config.yaml
n_kv_head: 1
vocab_size: 2048
activation: "swiglu"
norm_eps: 1e-05
positions: "rope"
qk_norm: false
tie_embeddings: true
beta1: 0.95
lr_head: 0.00621
grad_clip: 0.5
schedule: "wsd"
decay_fraction: 0.938
steps: 6185
dataset: "wikipedia_en"
Each number is 128 + 24 x the weight over its row's rms, rounded and kept within 0 to 255. Layers, rows and columns count from 0. Numbers have three digits each. The size before them is the row's rms in percent of the matrix's.

# up: layer 2 MLP up, 448x192, rms 0.233, rows 95-116, columns 96-191
# down: layer 2 MLP down (transposed), 448x192, rms 0.213, rows 95-115, columns 96-191
# gate: layer 2 MLP gate, 448x192, rms 0.233, rows 96-116, columns 96-191
up95 093:137124086077161093175116141136123120111127112118168078145133128150111130137120102115180112168142154090164141138102140121152094136133101089117143120115142129144163178120108126152123130110138128116139152101121137131086130108137151114175101163099119116158114157098128111168087131127155099131
down95 095:161207099127133117136118114144125125108122137135175087137140134120124147156125165107135132140126136151129102129125086081156161123153090117098113130145056121178131192164127085149104107153148113117122182177130134140108116138121140089172177102145112113145099108162145106115136128123110099139
gate96 104:126157112184154182132124179131111113095056166115117085129148143091162120080131132091128116135129169128138140133102147163108112185147079113150128151112132110178133156148132132146145136143100097150108101151135132136136144175130121153143138115129113115106121164155124147160156125145104132148
up96 095:125152121110147136154117101156157139112099109140099139169123125167092133133110120100103135116128176140139146119161114126136154133109133139138147138136176133127106103112119142150088152135200183108122167154135152173152107096166118126136091165119095131150108121110138140131109123140103161126
down96 100:117137116138154174129127122110152102085158172090110115173101090106148155127166117119117117168104138135124146106110124115079135182146136085130127157089127120149146134114082143127131179120174149171104130138147127144099189152173126141113115139120105200091157131126148108137117112125087132085
gate97 095:142084128125136153123122106126161159121100161120123121125184099136160174118101170140128142132140085130117129120132148087111121147115116133119111113101124124128111103155168108090143121122100130168091100097082142045108130124130118143129163152114149187108113134127125175102118090074122145103
up97 094:116079112137128137115083116134123157117159127129103100084121130120093103116154099156101143117065123096115099095143100139130142087099137121140131111145141149115118144128099117188157117084098164132159143123127138161137135086157171067129122134118105111167094125144130110098138141169137148139
down97 095:165144121125096107134111115119131130085118125129108114108154175124108142124161146146131122079137150085081116111111120142110115079136147134119132095101143136116140143149157150125144142105127132142129115122116092135167165140135104146127109108130143149134127114153128153141131123139101145112
gate98 100:116136154088127134115131065112095132105154104149114172084098137114154131141124100085136149143113177125158129146096126109160117122120184094153126107114104157171137123119175107134164146078126104178162098109097059120143127125124131135126098146131145126119141098109120147097144128108063158123
up98 105:122136106131128174142126117159104098097167140107142106144149148129123111100126140119167156127121150163109104151136121140104158155157115158101125147093102114135169119133160125145079104121127128143162098103138110118109157117115184121136141168128162051159156109089171125148120115138110115096
down98 100:101156133112141121136110105128116141122145134170134104169130101130170108140147145132118108120145157136114115100100131131127135105141181127163139153090089134123132176185166167111120123122119151119145076117098087130125131089166144091119156158121127099149146137140145122110131137075157109159
gate99 109:150175066101193144188098104165154133120146137127101111148124171158134149149115151156111143090124111160148104156156146110109127098103093116113150164101102138131144169120120133122137147076100134132149149082156137128129186136145158188114137134090152116108099131126130095138129140091109123101
up99 105:179100117137104160169100159111092103126170140118172113125153120159089148142115140112122144133131148159108092108157090178141161104104146122163102130137095143176128103099109154138153164132112139160155126124108139118109122122122155106207126163166128119095147159139131118135108133142177158127
down99 098:153102136138083142131082121158126094078133125123147118048153122147090131140148158157141131150142168124088094069123125071153126140121134117151142097149140094123026125122126133081126108130109122166151137118100094149085136148143102137143146110160146154139131124139110145108139128133138147117
gate100 099:068122147186162116120128132109091135141142100173145123111135139148136088127132141128164110126123119101115135117149149069133138175144164107111141170112137128144167166101159111097109106125115173107121106137124134137129121183098114117124129163112117148122129098107114134146127112109085147123
up100 101:148137098154118088104131123130093135155175113141094117121128140149146140086107154112104112143151162154160074125108132182169163120147148135125108115128126169139152146174123125119148095157131141120144113119135134159117109141101118134139133185113142134111095143102117142096141160167082172163
down100 101:091121138097133136130183119068159126116134124152169156067165107160151142101175129125154121126097158144128113176165147138141137125138170119119104094106125121152127110173130127102128062120112136103104129151145131149124134132108101134184149146065122143130133138079081136099142123123112124146
gate101 104:179137120101132121056154158107119115117119098136186166120146126112107127133186130155124142080146174133111152145124079126150142123115133131125127120146142170120137139107077155098117147130151131142162161116131083112113132128131151099093110163104102145174133105125105111116107123105136127144
up101 106:154110138120103120123141135104131121113088134085149162107133143085147108134145150125122158099155167121095175088115110137111166116122115108105111086132123148131117158151127166102101132133121122131126116154131063151097134101155109116152089119107135143186116118163080136136126097096149090155
down101 096:136126125128097108128143079109123134110143129113109140135108072103127106110139125123117102096089136115142089121132144102127131119099169139110179176119136175104149138161103162102111117156122160129152094108096160100157207100149114122121121102120134124131132088111140117113101125116144140142
gate102 116:149182117145107134083161156043117106122072144149149129125123126135110131111125115119141095101102082085091166143128144140174118145138139102107141116103123130177131129123172142145147155107145132143089139120132124098134134155157130105117105112140130172120150109088083098105132132134092116151
up102 111:115128129119161128153109147124070127130110161147144109095134060154135152117147121142152115145096141163107115150142126168172147106153154171131156104120107119122152100086139123146104121111151126125124208141112096115102088122136137137098130141135128155134119172114110137124117147134095147090
down102 109:131160100147153108140133089137111147100078126127102137118158122111124148137122134153131102163126125129153152142162104129137151092086142119098105119082113131055160111097123108123121159096170134114114172113126113111123081127110107121095168078160148161095125128083142107117134156142146141108
gate103 099:192140151142122127123158150105110134145121138138160150119071127141127140139124203155144161113099097126175200145176107103089122173137153121142157147113148186180116124108115119150111098104147124137075125134093157102110126107135118150100165149109109099125156136130152117074130123109129085099
up103 091:196086096153137134082119163151110122123138165136133109162141107114111153195178139133143120106116172205138147144149125095148141119144096131110165101127103122140109127158104125115128144162144164127117150200096157156125133129133116121148169120145145164142084125132140133121107133091143114090
down103 102:154160138130111128101153130108090168094147096151143093115135139150134176159136115116115149100115113178159182137155094121146129130109134146109169111152097135169130083154148140138105149170163132164126135172110104142133141117080140130086156163128099120157145120066115116110123144119135129131
gate104 089:124145118116130133127107090160135134086083157137112102127118127135125105115125151115105108173146115124119089139119131096109102108144136167148122180117132100112112119122132144081121133101102123136140167119125134103142143142102110138101172129121086151119126152131128108156087126152096154165
up104 092:131130107126121173115092097122143131124115129139143107109146114095165137098158120134143131144147122122129148093141157154120160104109146140130112170169168147141089110129177144116097111100070095104110086085084184168133110125101127123116126126122085145124134146139138123144103117103094195120
down104 094:134154109138118133137161106155092106165160137082128133141106142157122133167128137058137150137133141127099149141152132144090119132119153146121148126096125156128118086132097137040132134095129090142162147153173114130140154117108096140107101153116094122157115109101140195128100160159097116146
gate105 099:156137122133134137127096091124154123092096140164149148136108154136157097178126135103140104158164079134113160104147138159135113148154109153110114131124157143139122137137129114159110121135157130126131090149123116180064132124120124114126127125096132152113163098090124090171105121140132157135
up105 104:147115097123135070135120113134138106081121119117091134102123099093130142145134124139124100117122114154112119140168130088179134156151134120132079094099126117132113173108136132108090161142129145163128211078160132149160118174102123134158153082119098152131113120125121126132093159101121117130
down105 103:105110158092122145149156136164169131102085129092114138127175080075109134167109105145111101100120109131158115162158160099178094119118105111153151115153135148080179156112106119112102143099105102126103154127133160152146163118146159137103119099148108121143156178123124082085159143124127119139
gate106 101:164127121053109124146102193126123099087090151156125130108129115124107113120116130111111106172133105093131126115121135143120120121172103131126104138143140126077199092127124130111117112175155114126147129112142131118123116109130121109185104130114087126117194141155129139138120096129118166112
up106 099:138129119121076172096103135118088140146101166147121119118134117125131140090159110110117097146122098122131102168106063123138110123151071111140104113185142096124167153143105139100112143099160114093117129115123135132161120142160152111114136178149153100123135139122117107168136161181114141129
down106 091:085170109181135112149122095130119092132141114098122086135120145142134126102140153142138089120119138148134133144141110155141127118104112122109144143119099139119062145124162121108133130154092154163159164144098153147115125113104121114097175138137157132110118104119134182129121138134104122179
gate107 092:113157134118107130111131105134090131152108120139137172144175149143160125131163073140162140144157111133124147139096109184130151093116138133103125125108146109161172128143137129127124077138138141127098048133109111154113148129127131095085136125105086112113127112136113120160114169136113116121
up107 090:078099132136097168112101144160138132114124113145144184141102119103157116142110085095129112097147121121103100146140120119137091135169159118113101080150113143149131129126169108127146126153160154122120143151156131136136131135149119160088198152143075117167120086134123156136110130113105142094
down107 102:124141143094143114085134153169151170156151103178168135135099140169124139095136139136127077116151166131122112106157125114133116131125139133121119115130105105146142117147142102106195107111176143127122143149161126140168078146156107172142142140131074138129125102108141123139122131146116132122
gate108 100:154105155093112166119126121124131163120153126131144100107062121121133141146178119135113160108097143138138101126181102135126098091119153099098115124159151097137136129116113138128105122140119101109110105123110125100115130142113106119168145167135113145134153135131099096128148085071094125112
up108 098:140150064123153119141145160130128126146145129108119163093137157151171152108084157098095117125157132093133115172141114101140075095159126146145072130143183165089150095088123134095136122146113169145192141120150110134112184123106094123149155110079121133135123140130101151158108084104126133140
down108 096:131150104072135085131139108127132114134116125124116174115147150121109126109107139100115148135099105123132125157150124089114107214097095106114166130121106185124093071099132186155090151117107123138134128117158126096104147111150132104095150103142105110128119114141117110131095155112109118137
gate109 100:125093124112117154121139162098082132132113174111101102116122094125140124117113095143080081175153155131107135131104122101119135082100166177151135154133152155113105128150093104115097118118136128169117147153103163109126150167085116172148159093123097130145117117149191138132130116090119104115
up109 103:113154166121159100086123153076151136130092151106124073077114142145112089133140140144121124153129120139111092126093104118147119091140172187128142133104107098122141146111144118125112100099150138135163153121143118129135142136148107126118165094122134128085102123122134150170120114161127129152
down109 105:125161146131142110099162159092133140115138129140102116066128120151141145122081158100161164108149113145115111133097112153136134123134154159116135142161169107096143164128119116154130048141131125110148120138136081132132149106124126108117108128135107104109106127076127171163117134176066149139
gate110 102:168171159141092128162126114124131122132147140152093131114100125128186156131128118135116094118109130075144136122139116139124130159147138133152111144143166114118101160147120101152084129118109118160114113137100148151121147159140149092124101139106123099127123109141116137104103143164103102143
up110 102:127101081125104136051134142111147150174145117082134101109158133133082118095131106141142190110112113169148099158123123119128199118111100132113099111096122138145155135113142112162136105109144146118123172097127091122153132165156092121124146105130136068128152131110132151156122120104165102142
down110 095:155136143094149111142136120078182163137157111125123126134144124124138145135142177152121108158134153111157159145132089108134157132100146157160143137137114127177134170161120116127109135148089153118153165170062080137137129134079100115152134106150137120138142100132139147189088156139154118148
gate111 099:080110121137134150124141105092161133133135134126110165115143142111129125125098115073122113093160138150134138146117141145145116132155087100145137103104176169136108157130127097154128118128126161116144139141107103126089167109137130134136147130144146129103105158109120138145118131143101092104
up111 093:167105132102085122120111140115080130139111121126142117111133106111117144121159120105109099103192147132127128096120098124119126152094146134169128122124108145110160108136096107139106123145084103123099117122122097174122121158120109143104145102103151110143136148104094075109147143141160127173
down111 093:169131125138086129108128144154100127168148150061143098113079121122145156139178126123130144085117124118147077144151131130102095126102151114138147098113145127097144107174136123161126102095101095098158095158112137141140125127118134104091115100103087160126135167097094114108128118118124120136
gate112 095:151120136168173162136100125107133138140105128127096145146129110137168149153136144112140132119157168072119169122156133097137127126119144087102151110129142130115141138124091121161156123132140098121142099104086129169147140136126133150137112102122108119178120144124120140093136136166123157140
up112 105:105118130110121127169171191124119122138170136103165175144126107094106099130129109144132131170157117171146143107142134129134152115134159115135105120098125112116102138149146090106128120138113133162111123174108135075118093151151132139118161122131125149152135084123132107151149072168162127139
down112 096:117126127117110112139127120107158126092117127103121136137135094123165129143156152132133132106150152113117133125159155088105143154095142148130121129149095152127148171162141130135098110111165148092175156152145096125073130139168144148165121104140118114094158135112162156150171086084121119098
gate113 084:162105140120108177114156128106145130120077148163149187133141117138095142126095129134143114149136115148088118119127142124106081126078125123098125155120127137122151141139124155131145110170110129112197106162110107156099137117134119124137117099128169164112116140115156118150149110147131089135
up113 086:122118138141113152082132086112115097130124165106132140145121152118138105115125150107137121154180075139110107093096168135099081116093158114102135160173110157090120113120117143151133117142147122131136128142089070158143145132151148159185155129129133121107093135118148162123119115196157111155
down113 096:142141137120078142128143112120165136137149120131140122135150152096129100162092131117129142165144113146158148122117106111092125132105122096107151151114108138092127118148101148152160132133117109134109099139133138146108142098111160135136145168090106106159073147121119133124121102163104120109
gate114 097:126159063143144173133114163145153140120129141142131081143110115124131160086136116135090133112143206117116136113127134151184134150147089140164170111128175156141130184106111128103154136131085129111087157136129090123115156138107114163101121092130151129143098105134140127149137136113079135089
up114 102:197180134086110113126095118097118150142122114129162088124128095097134146095095161116141148126093113171106082153118122137175142129152114124116131121146109126094096110122179133159149111107142130079143142124115093125106082112138153131150098121101128120139148070150125134169066107094088137117
down114 100:102171160113114123106122122092162140090102079121147172123111143160122101125154135161093135153123115185143157161127147165128133103129133106129160107178158130145132169121125146137200132089163103082117152103134120107126129152163112148136131115076157108127154076142142105109109154134128137154
gate115 086:128083123086109111144164112151172128141152134139153117071131154117128185140131123117159110161103134109152054115062136145135133161152139112113142120134137168131156142141159162093105111135116144136120161104121115130134111141074079131115123098151093091127153106142122122149120140088139136112
up115 088:185125123117151155138154102128134151120138192147154126121140135114144158123135120077127126130135131123165109116128150147093140091135125088131139117133091128154141148118176138099130127115119154140137136099131142137153138137143123140133133097166110121105138146142115169172128111118134102118
down115 097:115121133147146160157115133120102104118095135130129080148101138119142129139127137090146111166096093109168167132142119130103124107101141090148158132143092143153132159096127096068088110125130107141155139101154137176141131133134142089159099091135104122133114111138107125177103096138137156124
gate116 103:114121149106130160164163138131125119132176147105124118134117158134189068113164128105132101099129122112134126134156124137109144107111066112132170128097149171149104198082108131097102125121087119169143162157111147124141181131166096146163138107105139143109122167124113096170129117122110145113
up116 098:131091120121151109094129176161151083152120106137136118108092113138108105107107107117128154112141128126080148176134157079103111153178160126140106132126116093127160104156186133146166134098131102100120128138137142122126151129148143129109121136152152076074141082146140134137132133116137150140